Each number is 500 + 40 x the weight over the matrix's rms, rounded and kept within 0 to 999. Layers, rows and columns count from 0. Numbers have three digits each.

# up: layer 5 MLP up, 192x128, rms 0.193, rows 64-130, columns 64-127
# down: layer 5 MLP down (transposed), 192x128, rms 0.183, rows 64-130, columns 64-127
# gate: layer 5 MLP gate, 192x128, rms 0.201, rows 65-130, columns 64-127
up64:442552520500471531473450488515525471546593483492468513487477464470544489492623460514511453530505520553526506512476510475432483510545521448516558540474522461540454539525554461569427471592516456
down64:508466544443471458528523545457525527439481488515579504508467417505537482536553545490544494462531505523501469510448521458476516582499544583497496530558545526521471459492491578470408514448495581
gate65:495477477443500484466494468514425483506560443456469546506473514552524494450528513528471506541426589504469523544482486479489487537469529490485455513484446477520526511486504530487463460496473456
up65:511502486495441439535500465509489470468486513538449537528496471516480490509548544481496558452558505571516541518551514478464510518468473501507501492514527487450432458519487533469543515524425461
down65:499549471561486501501450412496509540518545505454551487534481477555529461476428466488533488541504502542520504447514468446575469529569453455572536499458441430518474503492446518478511471505515514
gate66:509507543524463431508543520548449518501466439500432545442467438444453491518442467509511507527514468495538499404467433553547514466497489494558549440500475436456541501487509498419471495507464515
up66:521515555473449492455447472523605424473475480437400475494465490455535578538454513482484526512446544405561416506504493519532503455443475481552504513427431478433444476468538462544541533475472504
down66:443523537524498557454438435521571511530537572439601552531473555502522478456419576492560507504568460526481447494488491511495528477479482483493478500521525509573575534475560473543486505544488447
gate67:409455528479586464551484450478550485520546542428467575486487459456518548472510454491454541498490495469636431543573536485447525544496511460529503507568485428574493493518476476469537461486460504
up67:493449540487522488540492471528493496491526485452469426510450537494432469525557516454405452490538600518486441462478450520425447442509492481546509514493496559505486529499438484522495548514437561
down67:571475469494490486536469531507507472520582551451504538520452393563504495540452542537447543504510574455498488511476515521498517564566537482498575534465571484556484531513495452441446498538488427
gate68:473450462515504510497485496458487403464521501477477491553517539570569491538547489518548509499507445446485474554470513438453424514577549515500529401429461434472489482428503501508561482443479490
up68:509489465520463528535525477485406451547508495409488456417557418551456485499476516481482475457575508529509544492443533537454537506497484492450499524587487454508545500545413568517606439505532457
down68:576522470497570518482477563511509483508486555522489485468524508474460490536490506458485527501594468470537529484524517498422533488534491555556542535381516438474564475480470511485531502541523476
gate69:474538503550528553577533541505467621540463487557515458555518472474553465522437506449461556469516520551554550477462525470549533587486517509558515557556524474391509407505502493494538510482550523
up69:478472540519484476433552512529467428483519580534506490419529455568507471528514463564424561553524510463487488497585464428530508560511510518589521485495471425467468497499507498509551524471440511
down69:495519484565493479599537557454537586489521457475545511537535509531449510494449563504554492463535524452457537483554409502537539572582518546535483583553511478462478491497478432501461478590471525
gate70:555413512552422489529479527466456504494529528492494541486412474513521520511491432529531497483518496500531447531479560544586484536532501499493503512468524486535483484500462508471522540531499412
up70:517533467465566496569440483490478495459442528545521474555521453508536563532504562410501431524541488486552501527551546506442571467444449528453513445500451451451448558504500494567486471510548522
down70:500496471537387497545505472470489476542516528471534510521512532478491530525533553527478519491493529516608511555582503453503540490448555455504400520466535577489552559472539493480517459492469515
gate71:446503529502483534534530537567422523470571543508450436558428488479489518536488427446419496523564463552519453492496512438522479501434538480462494492443592486516435560520445449454508484525461458
up71:495448549523561452536518490528546533508502486553511470504528428508524475444450514457458566521503520471435506537586524505518459539521508421469520475517480529576482486508485497492524495545439501
down71:516479479428524488511496542467574554458510455498535475548513472488463460563509497450495476472464565612477471517454487506452432449456524474500439525417514445475509451502544483542511547417478539
gate72:495500502512477506465495549499520506480458564485539504531512482514576453537564479536430530499479411461570518479480479521530496423489442492507544488503500506465496458520509505494438482537409470
up72:484560523521505567502485448501534531503522475517475486499553568439517573471413559462477577568507499509479461522512437490509444491450501467498505494474524497504479443513501448501581441485493539
down72:434488495480489504552460509540510573509565505507469499468496539539450482438592513535456582545495466591477435471509582518446484467551464432472439521486466567499439528469512431530493493536474496
gate73:512503521523472478418432459445489572510522507510520532515534496518521498488457521536529514564474518488504462494550596520518645440519468518486449489525488535490519418514501526502529511505482520
up73:469519545494516518469466497466481543517556452515584496473474568491465613503510557438525491522475497532474442554470538533501479503528453490456482545558487483508503500544515423524515510518562532
down73:464488545482504458466481526546548500491539523510524593544534477551575471509556508492444495509480533531479507508535476591593443578557536502487509523489553428450525534515558530456550513483451507
gate74:552426518470545511510502503507533524471509542471583445479482490476496527476528521458503532430481486464541449505455530490576513472493486550414512559473505442502521532563565550553448500469501521
up74:500548469526510481457495489533471502447568429467496510578567462485526477534532477474486438503545507519442482492548505472466517563526478495537466512527425501563539522545520611520528447502460609
down74:439516512525553467472507495578493432484457514511561512548553517476422497512449460470493504546462517568491519533470451447541493473572480502484485573528515498567498548623540475499446518513435518
gate75:497474494434439494494522488432486501601434492484467483504480451467582350436530525578426528485520550570511491541524543527519484463445535479548507490540528498431563496493425468520457486498438472
up75:485496511536572529581497512509519461514555435501568544555531493505418420556523497504510506523467546541516466490534525452620542540500448509535468468528539454511481503381498460501481515531490492
down75:544570518448489468559511529495539488499478561447494544486440506532512466519470528494520482441479459489534533526407514519510467444514491530472539528479509539439517479519502472537517462521570549
gate76:533462511468406435430445510461560512470438426526448593475475466525471473557518447491466509367508459522440476468503508488490528457438492463454503442412504450542491482509510539495555563508548517
up76:521516474527582430506505502500481468515499524506559484463529494529457458498495490474494500525476593580478477508557507472509489607533427535510482413539548491481475520465522543532541546510454498
down76:524526477502514555520576495494529563491501507468530462476481500457493559505513544586510467531460490498480448530490481490517532409532514491523541518479504519443471492498460504404521504537508498
gate77:491523502520416590452539427476552506497539482542509488515501484488482540474513462494560547434485498511497478473498527485477524565492504528450527357461490476569574441546440538530530488548557520
up77:503475510492464485461519493478531501478485490514426585501475531483494486527504444450480436507490562498643518542467532530534433490499550454544497505464508510554538539538480535478507540441505464
down77:517461479464436556529398499497537552516521496586497564563455516455518462491485479512494491463540473520559520502460575502524405508584495543469492504567518537565502492442496434463464466399538471
gate78:503494469481537487556395514475479530511509596577458508492576477462516473368490494515482582517581443524514491532483557434540515520539575534469482505481496367505585476490524525504505538489501531
up78:513477440446476468453505505510561511527504529475453487497540450480521507515536502560460491452529437576512524526510415499437530448558447572488534442482441416569508518479593478480531450570498534
down78:493579478482446488443493534463507487532531547496444510462515516522513539449539498545502542508454555515507481486502512463601597439474590455481445521523459510541476565501459508562542473500464501
gate79:476436532512493534464511416537492537475500455542524543492535416578489540483448477502476538466539427522525541510568464479442467499502553477552418506525509507431521483475536447470537599500441507
up79:447494528520552603549489524507477498518514489484454586541523532459513461480394543436505561519519546494531569484525456530463441479473567497475469446470503500497438460541454466454483517500432496
down79:491541493547537533484554528521538462575480487513464457512465537475470553487534541474559570488463455506427490491489528548472519487458519506511571448419463514521506506402508440500491520472529500
gate80:471505571461476518555578575465440520453528474458506478549530453462441491482425474560486547399566522447471487477468538443560448461443451568543525440509414485527504412488507431448482527434552541
up80:472437477523548441506493540504500518555469503541554488494505579508425492442537539541515478514534476536490448443427545572514499476413472494527495558503462586516556516541577513543502553503549564
down80:541444485496504463501493474551469525547441493564504527463569408507527488510440489506516540503525538525530503505538572573532419393495505449530540492416431500469496461520483472553524458480493511
gate81:496522488443422465503520473486526565488492559477458466438540531507444436494576488495442526503496434455476450479516533571511471531594505436448426486466477552570504472501480533518509536556598503
up81:567521593443470524489528538529507531513456539498570457502510442465506512508512508435483586469512519567453470524582494524462502512488519445538510542447508447459537426513590540513464524529476528
down81:409443479484526519473512439483480507515472488445551507499548478522616434625464448493499519400425463467542479521507480514521462492518462490511534516576510496504475436556471560484488494504517554
gate82:513514501506524479495516440525536470554464483513506459472500476457471447526523472396469517478488488524469573518550453555536530532496482453489486540503546531547507546536508561432451501474522627
up82:502509456472402379407541455472523509500529556456473497498409492498464476492484407544508504506464531517497493497440570494517514488502500489495555511495488450496552446491520460512466461541508534
down82:468481468563474505479461526502511531489557465544470526478497460559524446497496506560509504508495514378532500590494530441531570553467540468531486456484522504469499491509477515475555481482540575
gate83:519500498452510471504446600533472457464499526507544521494623532546537540550514574558455604497531495509507501531492508482491531552488439535533489475464458431467534530429537410539478539568534613
up83:500562529474548464459476451507522626497449434589457553535439441497479515476506489488475491408561490484463519531499415470557504494545468554500496551503512462572413437470352485547569475479500516
down83:508533499479459489497530601547469532510486552512501500477511479545537546540512453511602546489460510471482451489444393441464522510540482495503474479494471474542520525480521455541450491441486490
gate84:534446502524525502549481497434459545451500514498569445468486515496522453505492497451569531532511484504505445489488584476508525505450486504495507460546535559440537520503487468538483530525495519
up84:476494521513515450476504498527470495511505480505556469466478484482509527504508525460505574493478505461470441507524448551397529437471486461522493485467478528436475500525435534516478551424393540
down84:505431507427514502546532536452502527529460481507511488525481468489523437540528454473473507487529413559521511532463525566441453518444511447442508552472483518505456525445474449572493527462585543
gate85:541565469521479583565460514581475480484501520493479511547523440498501540444505475502468502577496510449500492535591500444500472559517463503536524512556622483505544520505460483517450500498535481
up85:554521476480435555510521480510566484469505435487542435546477491515581425543442479456551515533504515481562434508485465459574562510470479519451494473428547553454406494457496488405518523529543513
down85:465493502536556459551508463470508441597484569467461553502458544494480484502518466590447506498511460603501478523485509480470587454434523509532482431533451520451447513521455545481470495516511503
gate86:526514517511427443497547508559434487552509492528477536513606537595466553518507496541484475459543494544574482489491531506498500463496543473486457453511460568498525490454528525515548465485503496
up86:444447543489542438545437532505502512541500510535457524501520497502500512526559541487448564404502502526510526550500507477534409511449541497566515478444479469456531529512526567520497520537518527
down86:576555544483425512470520465499508472526533523405460496517508491452475416535551541496473480557484526458488492461511497501459483535537473576539514460546476476478458479552508504520561541517531509
gate87:508495459519495597491456514557477487483499564496462458518596464498450496448513485496540463528551435436491484474492477502490571476507460521525522493507484469524480502475528510453493537477515493
up87:494546433472543477458550459490507551489501509560475475532459464490518460493527466435534454526460406458466547475491555550445445533566505534512504456466473488523503458567557549432398540500481477
down87:482436524430479489512489495444540494427391521536505485483524502493477499499549490469420509552458496503553551476424465474495500526486490543541561448455522549486448470463415513549523482486453470
gate88:492479464478488539445506516473576408513503522472543517480475521490430492456502461497436524492500446517548464500481525530510467521455420454464474501450526539542491522466543527510480521474453533
up88:500513529445447527513584481435545446505519558555531485435488499539504540498478433549426487511505450534406524447517519482502464478440474461420513500490499569585455474535482485529522496513466503
down88:507498436464587555528541496484515556572517516534533510472539577511548506481565466462451575525417475507432504497452460553511464533547483480535482474470430531489503479519512455517525443458549430
gate89:451498516490597553532419412514459459482508491547474474561523487406488539529495475473510522431444447502532508508557506585454475467480507482448591519544530510555539523450552501519502493469487549
up89:519442556448467481502493477524459490458488514496490451503503489489518479436537481521505529552472500502580408546464509512506500536475475466471488436491454458432538562536507556515475448442484513
down89:437515558546487553480523477521520508489443492545524519510449528465434560451492543520490476538490578512491484499541522490463494469476525487530526488529494492506525529487546484491473502432462485
gate90:525497486521482480555587526438549498485592521403498530497441490486475470501526491517459559582578536444552450497502448516440506426615512453486520520524492532478429477459482533505549482525587495
up90:415483531456522468509544451507433492617517544526442515556513465448498537508485466463486485480498431529568496551529554520414542535492476486425527500510471485485452502525540564535533533514516527
down90:544522476487476567481527488457503542481462503592508513435536541567455467543535492490445519532532412513493555506525562387610517543470460477516510534494533448512434552576483473495442477455496469
gate91:512593517486491493521511551525491448533575518594476491577479443450511520462527493454512563469526455452479480483479511425536527538523448467525502486481500553407575506481536505533516480458540472
up91:481455480450473503487491444535528520502539525565526611446549455491491520451441443518507485497563561501548579534496427436608469480491505468480571547535451488485456512485479441579460526538505489
down91:589471512523523438441468400453482500553468480447512535432505501468510466460490487474494529471522540469494472547563459472463557538415563497499548482470442521531506523528432436475492500500504521
gate92:536388541507496508571503544503474519506495494485511521483534461504509489549538522535498533515526522517459531554478515495460479526431519486551506462489410541522564486532529541523511470529469436
up92:472466520557478566530434481488523497538493593512535485501507480512569498499429537454458500513550494589529535497477507460454470502471512451472518538492443520518527482501538483456447487490462482
down92:471534529482537447455464561433491486504458485512499500443467492476510572530557514507447534496480558474484457481470457553492462462473498518559547472488470485550514591512495559500540474503493477
gate93:513486428542605473493493453470495476483480460472516566472522494473458483536525411508515507430525466519489414452470443481497439488481521597561515455492510465513418555509516527462473411542489524
up93:527525510521509487506487486516539517556459460579519536526519536491389521531492509573560499453517471511492485518591507529557527542494521496573526514564481511599449476504511417440519474437475481
down93:473440494485505483568579488524490589456546457522500436512505451527511527437517469518478552538445417492569493487580519436461509449499436520505577479606540471509431555502558502493484502502534536
gate94:517520526520533532417484446493498538517583479454515464526513461489542478502510521514462502478466557517491437512498501514524533524483397480569599522543464534486451531497474520505470496520471582
up94:465493422413442457503497564520497474558427504488414554505465509502512510526552512584501488537498566466415504448518499517537542569468452469505483525511519527540512509517502497527473472518466478
down94:521478476566448502499435507561517501477443506423486463501520448565459447471479523493500490459437516515492506551538462445437456512549507492405520530415492481536496565464429508507489538499540529
gate95:560517462521420527544490506495476482488501492531531518469502497531466521481482445445549524498504490539461471516497577478480467522471552504503523479437468492545502555470505525579466508437548497
up95:443476523493489535427469484521502563519520606530473464477444505514490481494582444464508491495526457494489508488487469509434445586472553493532523533477494504511516554544489465453528457476481496
down95:557545483532518459517483489482475559480510478513489484456472494476514491429466451547461555476481501460492506514433557484485531452448467514520501483504494497514387473543514550521434490498500478
gate96:538447468459466492513460532463512515542547506557469483493576477428544555540510492539489483516504533513544512541581531544535567487524539448564460519495471522530484429494515599516530495566505513
up96:519566499521447517502533513539504501479476462491451473429476535470440493487501501495544505467507461482536469489510454582552479510498503551451500501538508517496447427570511549522513453422541457
down96:560491513556445513504535565529544521534474506461482508514476535493531575497514431503530460392476554507462529502457445484484474463563469444420479472481472525529545432491539556486529500500405500
gate97:493508496544485510528484461522452493423498429511506519477514509546517519548526541446480515467486409560530480462514494458516466492537528525478460434473524484482512500560444446493550477554490540
up97:505489520537467584573494498511537499464476461471409510523494449541447508507501518535503469535507535465558539464554473533531526472609537472554525523432512435507530538506491520466465436441498528
down97:519538496477550451526514398574483529501537483486507497537490490510520452420466498518494497451525459480497499484434466555496546464506470552430484433505508481473480511510547472518578519505520487
gate98:507469459493443546534496498548483422560643522532434514518515469606485508455495548504541468507498551432463556491526450517484400444481481435503496439487537542451497492528490489447484439501470502
up98:468511470483557433509470450545496489533493518519429517522551476478526474414471448502447423504476500484495564526568457568444483526545474539455545621433524506489498512465486488460422576489507510
down98:488466552489483463496458478437567513432429495487510435589503493494473466471522459451505591468479499561442491463472499454489517499434481573455502527496487448522409502469507521537484530479479504
gate99:506525499438482487449501449581522491505405582505530453536453508486392493557518493546546473439482485508385480561456441514531506501549502609508406527502508437415472515475465534469492575481417508
up99:434530488553513456472504480479507503462490500490491456538479515436490515491521460550520432487515495475479496547435471478531503565496542443398477495481526513479543526507528467462469475521574453
down99:428511438477445488497479547487544558577473425489460540576525537498515509492492517540535534462498491494419508515525533421502474502523522583532493491512401564511490463431421496496479543568497495
gate100:470548488506485485481493501481479514481437489430575495527471550538503471534517585495462528529498506471521480554549486431484481559591467520455521483550498520529468515473527509439533509504482599
up100:505489497523516482586503464553513522433462512443489512452494477502595442475518498482460439502516573530423442583550482510551489552521530522441493499569504442502578482499531518506478537425412552
down100:535575453556448506479522479511493568539507463488559503560529546503476530435510509546488485523559443527547595502454533575451506488509495426483491426492543470500488500532497446528527455502576508
gate101:459470524496482463445500422502456468489481482532497467500522457436457521474486440474461505571513553483518582490522486504544491568495456451517479516441469454481533500519500441470526496516475476
up101:469471452552463555480537475524511530562561516512499514475501432497487490499446462527516431449503543416590491514543466491491540533538492534487525474534558595518502464484568460520596513472483567
down101:411501432431506570468538607501455523466494524429442484533492508566413506534533484483528523545509465537514501502433519466510550473586436489502483455561509515460475483455512534554488461522506514
gate102:491500474487456449576492468521551437554461492518490543525505481541491533504450413441527490525519489564516482533495496533506459515478421472492481555528439521516458565451495470528461500535557432
up102:553456500561411507517433557543486471527467474547494524498492526541510554507506542473534541516460524537497495512466629497469528546483406437477539482531446490538537528484486503481506560481498500
down102:456523468514524572419465528451519447425529561499456431476462457467450484468498515488437455452460568459455519485573502519529417517505570453507484581581499538549573437510504549445457434507453489
gate103:502478510460453435497529466591559466558519480482509501510525447482447539466481445519443479537526500447483504534538500483487430552522550526497540482467500524519498484486489490480520485556455516
up103:518524494445599552529449547513449533518499469545489436569493510586510497524501522499529476500481511567486535465511485478558562451479483532485528457514474469522548482533457516499413492456498511
down103:423525504482513489563498501462486492509509509530507469466566476494522525481479512484491533511519493546479495539467490431558543485569518513467522480515449450450460487473531564529503504524470548
gate104:541389504528498511364488541437464492401538544528503583507456468590451496511541509454508490528523463534483503509490495480497486518492441471476546480574538504574521462480481549563488481470521509
up104:491517485529484393458430446468452438472559513496495517445472442473531490477478453485472537497510444510495480448537493484536481558493492539521568482481541481547473499518513499478512495448515478
down104:452428446480486577479530549469431529508539561446508475543450518524530537485485509493520491560532555566534569515469476521498509491527516571499518459509514526478550445457514498412556532545514484
gate105:431486526529496499580556462588520588530584453517535450427500409443468503487499494425505541466500480442489465508527445504431457520545450507459503503440503531529473465488489509523433547454516491
up105:486561509476503478482497476494518554464533508525519467555502516512496464479498487513527498425539524528507509486466483399510403555476509497555477536534407526521531518475547447543485474549536549
down105:471533516499471521484524528488510447496487511487487452566481432470587541481496435494501507521517502467531520446555516555553492452511498479465503507497446458473505469508502497517567474537558481
gate106:460555544454466497507541468479489517492517478508482496498568493515488492574498461493464531464542476475517526496551561462530525498513522477465486499493476484479531441552523505503547537560566523
up106:507499444548636530513474554482554446567552436490573496476378439429459538425493514478534465510520544511507525531494484489515456502465538532518549495485454556476517556462472489419494472416443444
down106:517475473531538526533502462432523488526470537498480501507472525532570475387522501497560488526489548532540473462488500486555524505491473512513495479512592521476488498492527440535512515475499504
gate107:516506427487517412498512511521508573516486437500445517528468427460545488509486511517392484505539538449460495416525483497503494447512460528481493454544479537504472527494479442522508506529535511
up107:496545529576511515510498544541504534530542555428486456435444459423562450446456549478481483471549461450522455499493591569503523492394500474438533498463563529513563518531578493539475530540525488
down107:482516460546490485487507531483527447489534501536542562511561521531495525527478505495465461525465511478438477470469510446484491490506494490533449526494494530477482500422453516415445523517495406
gate108:410540514475559503453521518518519493467472438515433450519499528467501483465534422452452533515496565487497513430507497458567526552480457469558497446559521536469542532544528521552471473530537451
up108:546527451508491470417494448509481489517547537513464479500535495494499515491481537472524556469486477554525447496504520501481506456433558526498537494517432495467508510467409505498506463604443474
down108:542498517472439524521501512507507473515456515514534473536480411543472507442467483557565494518549545442493469577522461471490532471566462484475501505538481490521499471637456446477397505494550491
gate109:432485560459566491502402506539493509595472439522479500487490484498540549477582516519495513494517553543462432515530459505547494486540548509541539555504539501480478442544470489523540486544446484
up109:519470560510491493502462507468499480435524499498492512483511531510553467484540469515499488499500514514490465511508493487542453471526528507542593504548561498462459482497531574454541488490538543
down109:482509375558492522456507512396464463481464536582434538458531463546488538500448498530530511461489474459492541468488480584470434459518504463472436494492462527482515553528540482454535513519490423
gate110:467462484567448503398461462570417502508508486462559479524553538527456511489512517450495443470605473469527549478561538534515483544560571476475586500491501467507523460530512554527481497517591524
up110:574424506470448484481510442451524505512495528551526560515487511517476439502531445491502553463431581565496520497484472425516533461484496471476524466500539532454498475508526483515521525563485517
down110:436514512469475513524496461487515486427489413469433516532429441524507454553507525522508539521491492568508494517546480492555509559501434480508470526539451465548498412450507447443435530548427437
gate111:499511494416493496489520495574516530572511445470506482514435472534498417491500498483506513540453507466556442457439524448454512479501405504512504510577516554534523481498446447449516483500584490
up111:461539578494488621471421463502511460539501470481513469492471537566437557530466505526471487558537532523523548542512538486433512527541495473542509423458549435581560450540454552508462492448422503
down111:589471509478469531522535457585461444532573481512456512523509468516466405523448550517488501512482454521498478522439498436492446472536422549530493490543494490531509517529447502397524486537497485
gate112:444502519470531535546539439480541479443551533493561478446475462526555443487505475548433492492476469525499503431498543503452491507514476495445459524577506446486511468433516519570548499421465535
up112:506464471491467474554542532510574522495423475440548545530504534437476456464526466470470503438527515512562423558464481398516503467540543447445470506454457484489524518522477562538511517520418407
down112:534512518504468476540445451458503455545645454516494395504435497464509506533506456431493462493420502481456519542474569493512527511525495486523526466539531488557496468529514454551523449477522516
gate113:428459492515460480534542551586507506410486482515439489461513472484565479535509451506500543518500457558525494510489437528406517455515526528442483521501478472498513372471565595496474613512530459
up113:451524523479536489507522507447455510471521470533532474505503511504544459569478496525531601514504486476540467471486491479488431462457578488545511487516506490462466502500494458421405500449478514
down113:542485529555492503451564474463456452553471570454474455544490514490461491522512492458432477487513462469488526470511482490507495495475446423494535370489510523464489563481574554467531464466448484
gate114:486442516486511468538490493458500551531521459507517518500490462540584519460486436501477565473518510546475498502517552491501546524536487523487550594501535513562456570532485460516508512394531577
up114:418529468428550428431480492500452511512446450511455426546554445483583491533503530468518542472535479544474499476497494551471422512486458476504500505451464493502478512494428462494518459565480523
down114:543490494523462418517496426524473585514507484562499522497549485490500441516448515515528422455474512457433461476594414472532555483571429548421482470469528461473479482524514481536458441489537578
gate115:454472452515493498519498516527479460498456466515478452496427518510539508541489548497420493460431532484524379472545519585518527507514484549495533518496510483493605450580579483518470525566527475
up115:482492534428541579463533487447497440526487490544508499529466481494530547500487580571453436512504514528497488421454480517465513395491507455556501423471499436502509496468469572443469564477528488
down115:554507501520479514531542527457481504437450578504477531508551513496475499545545526413510498522499607567503493485403585439474531611446527551472457434480572523489431560467494449462474474481511534
gate116:436503469483474515512457586525525492557528441550528509450483483495523460555523528531482523467496482498434434505577494512505549482457521451498498536609531461517531510482463493494552523462448524
up116:476488516503467474502543528511498492467543481544515470407456508545481472467563415493416493481448510460517533527458502527506444578490487500524510532446502444393525496512420524537486478415510496
down116:493521522487514514489507529560495475537488510519469514441411475465556452515502582466421509498409518536526523509527499461459539489446485420484600545458525443466467480528548579505469503441458440
gate117:447497562476505473566501520499420521514466554555547535598538485444475497442501501543516583520488500506539537428450496505557521433510498469450595525483488395516586426534522451570440476538478514
up117:524451542538510565557543460487411467523536542453497495512474583511574484530472456524438545527468503528576407437542480512456473455416547440545493485470489495511438468498488484526509498491498454
down117:493469477540478489477509494521574395522536414486513495442542507511532518445452476533507497528503543500515487456447483471519519526522421545503428462572493465493472536460474485522595488546533488
gate118:450465414510488519515451554493493455530536463494523487465484469487570526497468417466529542549538490460536438517512541535508457532504462492467478507426465486470496474502537480497483538533467524
up118:546507474461525529479545544518545552518483509534440539447497512492490490537494515474573519431499477419484569518475509492523514458482481460523544446479488485529477508493530455456510470522525541
down118:478569547508493458497527501519606468498422533490494494566524515490476441459549537592468505490448452471473473494487559461463481431545443458512485519529492431524552502534491525527517467482555507
gate119:590472529414514579517534453448509512460465506492397512451540539502460526512417532440491560504513504566508568504490489541559484451498534501565468571523484462501500503551413524554487476500511392
up119:499452472511525509490513460575439539478478518478498471502512436538487477461510444507445517457494485446472536562478471548493482524448486581501501517524514434482470428523508455505540477582579491
down119:431541470466461509567508497444521444527469490517485471528461482539527444514484388533512498489467478513514484535493487507537517468493538385442475394484450486484525482513577499558462497519527534
gate120:510478499452545503493551452512520512520545485551493478510562409567454529507492525560492521561431527530552487517495573572546548555563475442463494545531502450507445551496511595455521434497485495
up120:516459525560449494563522474480487506558545496523512439551570577462431568524437533442546567454501490445487486520489551436495483445498439546540501505495445519453507562469509474484536538408480477
down120:469492364452547528490531539497457495470496406556494545548450517505470513552452486470515539475516497543501531495493503484501536549433554542476458442471533499540511424518513422542565541528566545
gate121:533498391415502522545476441430502601513506486473502457476534425537486525482501520561471567480507543529530474444482404453442516478461472518478521453482419581431445498591505543566443430550519490
up121:437478504491514487540508475463472423513495479593406547383562495504528525504490466484480448497479464533537459492540516492490414543473514447523472500487451481546516465508530469578543492506479490
down121:494448502496498573491459537509506436495503502544557513495429501512462513493448520447462444469550469464508480464488498447488568454509457516431504509471509487474514478493524521495520456459603556
gate122:483532555503454550469442477545491536427498554458516547473397521518496524565510506472490479446600429480532479561510474498473529492501544522552501459538572469494521451503429464514451463508512534
up122:469604484482570535492447432483448474533484566595522478490517469484446510455548536550497531506463475514502501540507445510487557469514467531484571539528438542456470530500454496549525455470438532
down122:467545512497521503414504525491500447594485517512498556429452526545493518536513515490489532544489448483492570553542562485525456522520485456548509491444509442467572486511513473493480433532465471
gate123:433487473507488388545447440498549429485509524474538491507492487454481570481507483494427487556435498508489481602475449545478523449473511554463489508405462491477464442507495493500488443490465496
up123:564509522530514524486465488496496458453471465478484495494495517622503433504509472508471515463596524498468475437442527429513482508472458496513536464459467441502514502438488501377566521458532517
down123:442494533519464459519559451516473482450510560481473490476509455477551470525493507502575468493479519467596461550448479468529555447488509442484434406447531502419501585451510438523507464469493472
gate124:521422474509489506564488480516530452425558546581430440420434473519546536528482422537489481454460460500478484505488523449478586529547493474541421474529482438498542443503402542516500536505470583
up124:494431520494485516509525554540500483488480505548475478541519560531454465527512512486525464506481430434422481487510474499513441451508500526546492508513561525525487482506468515492505469463478610
down124:560542531408560504494472457524490555456486521496445439466431522476447515496484547525483499533556527462461475500508441521416476454491508524562512448522464492501568420510455486525472514434488551
gate125:515470544528543447545538479505528502519433509463412465467521496546452461502502515518392539459489499497482415481499522555497525549594466466478489480514544460488608532566501464465455543487443489
up125:448533561516555491460499456545493541482510525517389455570533475480497569460461572518527426466561508499592510461423465525440493471504561446489581534506473527558455421475466498462403483458468451
down125:397459481519438480502493509599531420529477486482521527609472541472539438458473503487495588482489458485476540493417470563531513542544420492516554494462447477508466495468555512480515536467512533
gate126:493540494498433543517481447548502458506548477541466475465502428443479535586552446422518510549574441509445527409464404526526546529490577464470567478516511507515446482533556429587540539539520497
up126:538517528461522529494517540501529539475446569577491461513472541474517432394475517616583478528516496521556526563537530544547450462452451497554434558510413465443516471434472538442488446566533480
down126:442520462449536484486472566448563497448468544416461527484466573429516494470457536539496467495449570530486497495558479461596402498502386471459455517548502541514563474526487488460462452556472456
gate127:508456597413482553481453523465495545505503504434505538551438438488445432473402558541341528462450555470517505474461552544481571577470543517502516556561615515459474496516497512551496527503515528
up127:471506525520463445515510527421454555512413436431527422512508540458536471615476554539550525490507523492414514511503515540505500593564524556518466516531525514578570499470486578498520557490555501
down127:524523547501551471447522540452466446509545508539409484496512536551484448509426526467493440581522480516500468472555564568573422452492496461451521504500526624475504595508507519471523511440538489
gate128:546468448478523440594464584499516514517507492497437509542518504500416469534503522566498474447488426537462497468467484482542519480515540484504473541508511478548471499568621484550520512494486462
up128:484438496447431495582512468395532520497522480540484504516475532479529629543462510530535482483477498510505541513577395509448509479528488495529542419548507476477444434529543441496504480537478406
down128:409468524475532517507468485441439516505526430453569458508434505535527487425499433528459475512564556518593554501425468557429537515513517598552517563496487478512551447499465445402535511503496429
gate129:561519515486533463472472539451562513475467516532506498511541471474484482499556517535506536471475495534452542515465496498503512565450465463493494537445484474479502486611508593447539445511510444
up129:510504529467528466469498515441437472560492538495479571507488435546450553532522539471513498500498506440465487504447555508452442516520506555487529430500527493453525491481498480474542438473550416
down129:473412484486565551515508443501464478516481475436470426485523532477481494543480481491506457496588489511561483499548500504531423555478453480535497535521523524475481522528479525577469491542521525
gate130:465452523518487517445384493541545539484533491546498515495464498452495592525527492406459533523455540516445502514497513443494538501511533487481425497495441543501499539514511440543456483483465556
up130:513429524479475585488528528537423517490528538475490469415581468555483511531486545551457514511484535556451534499537498514480549535481495516504478549508541532469407561524431444546456454518538424
down130:514526531465428530529532553525557496600457522513596512567533498608487430549571469504470500517436438493514511460517518460451530518487546505558486514494514471541435593527441546495514551420578529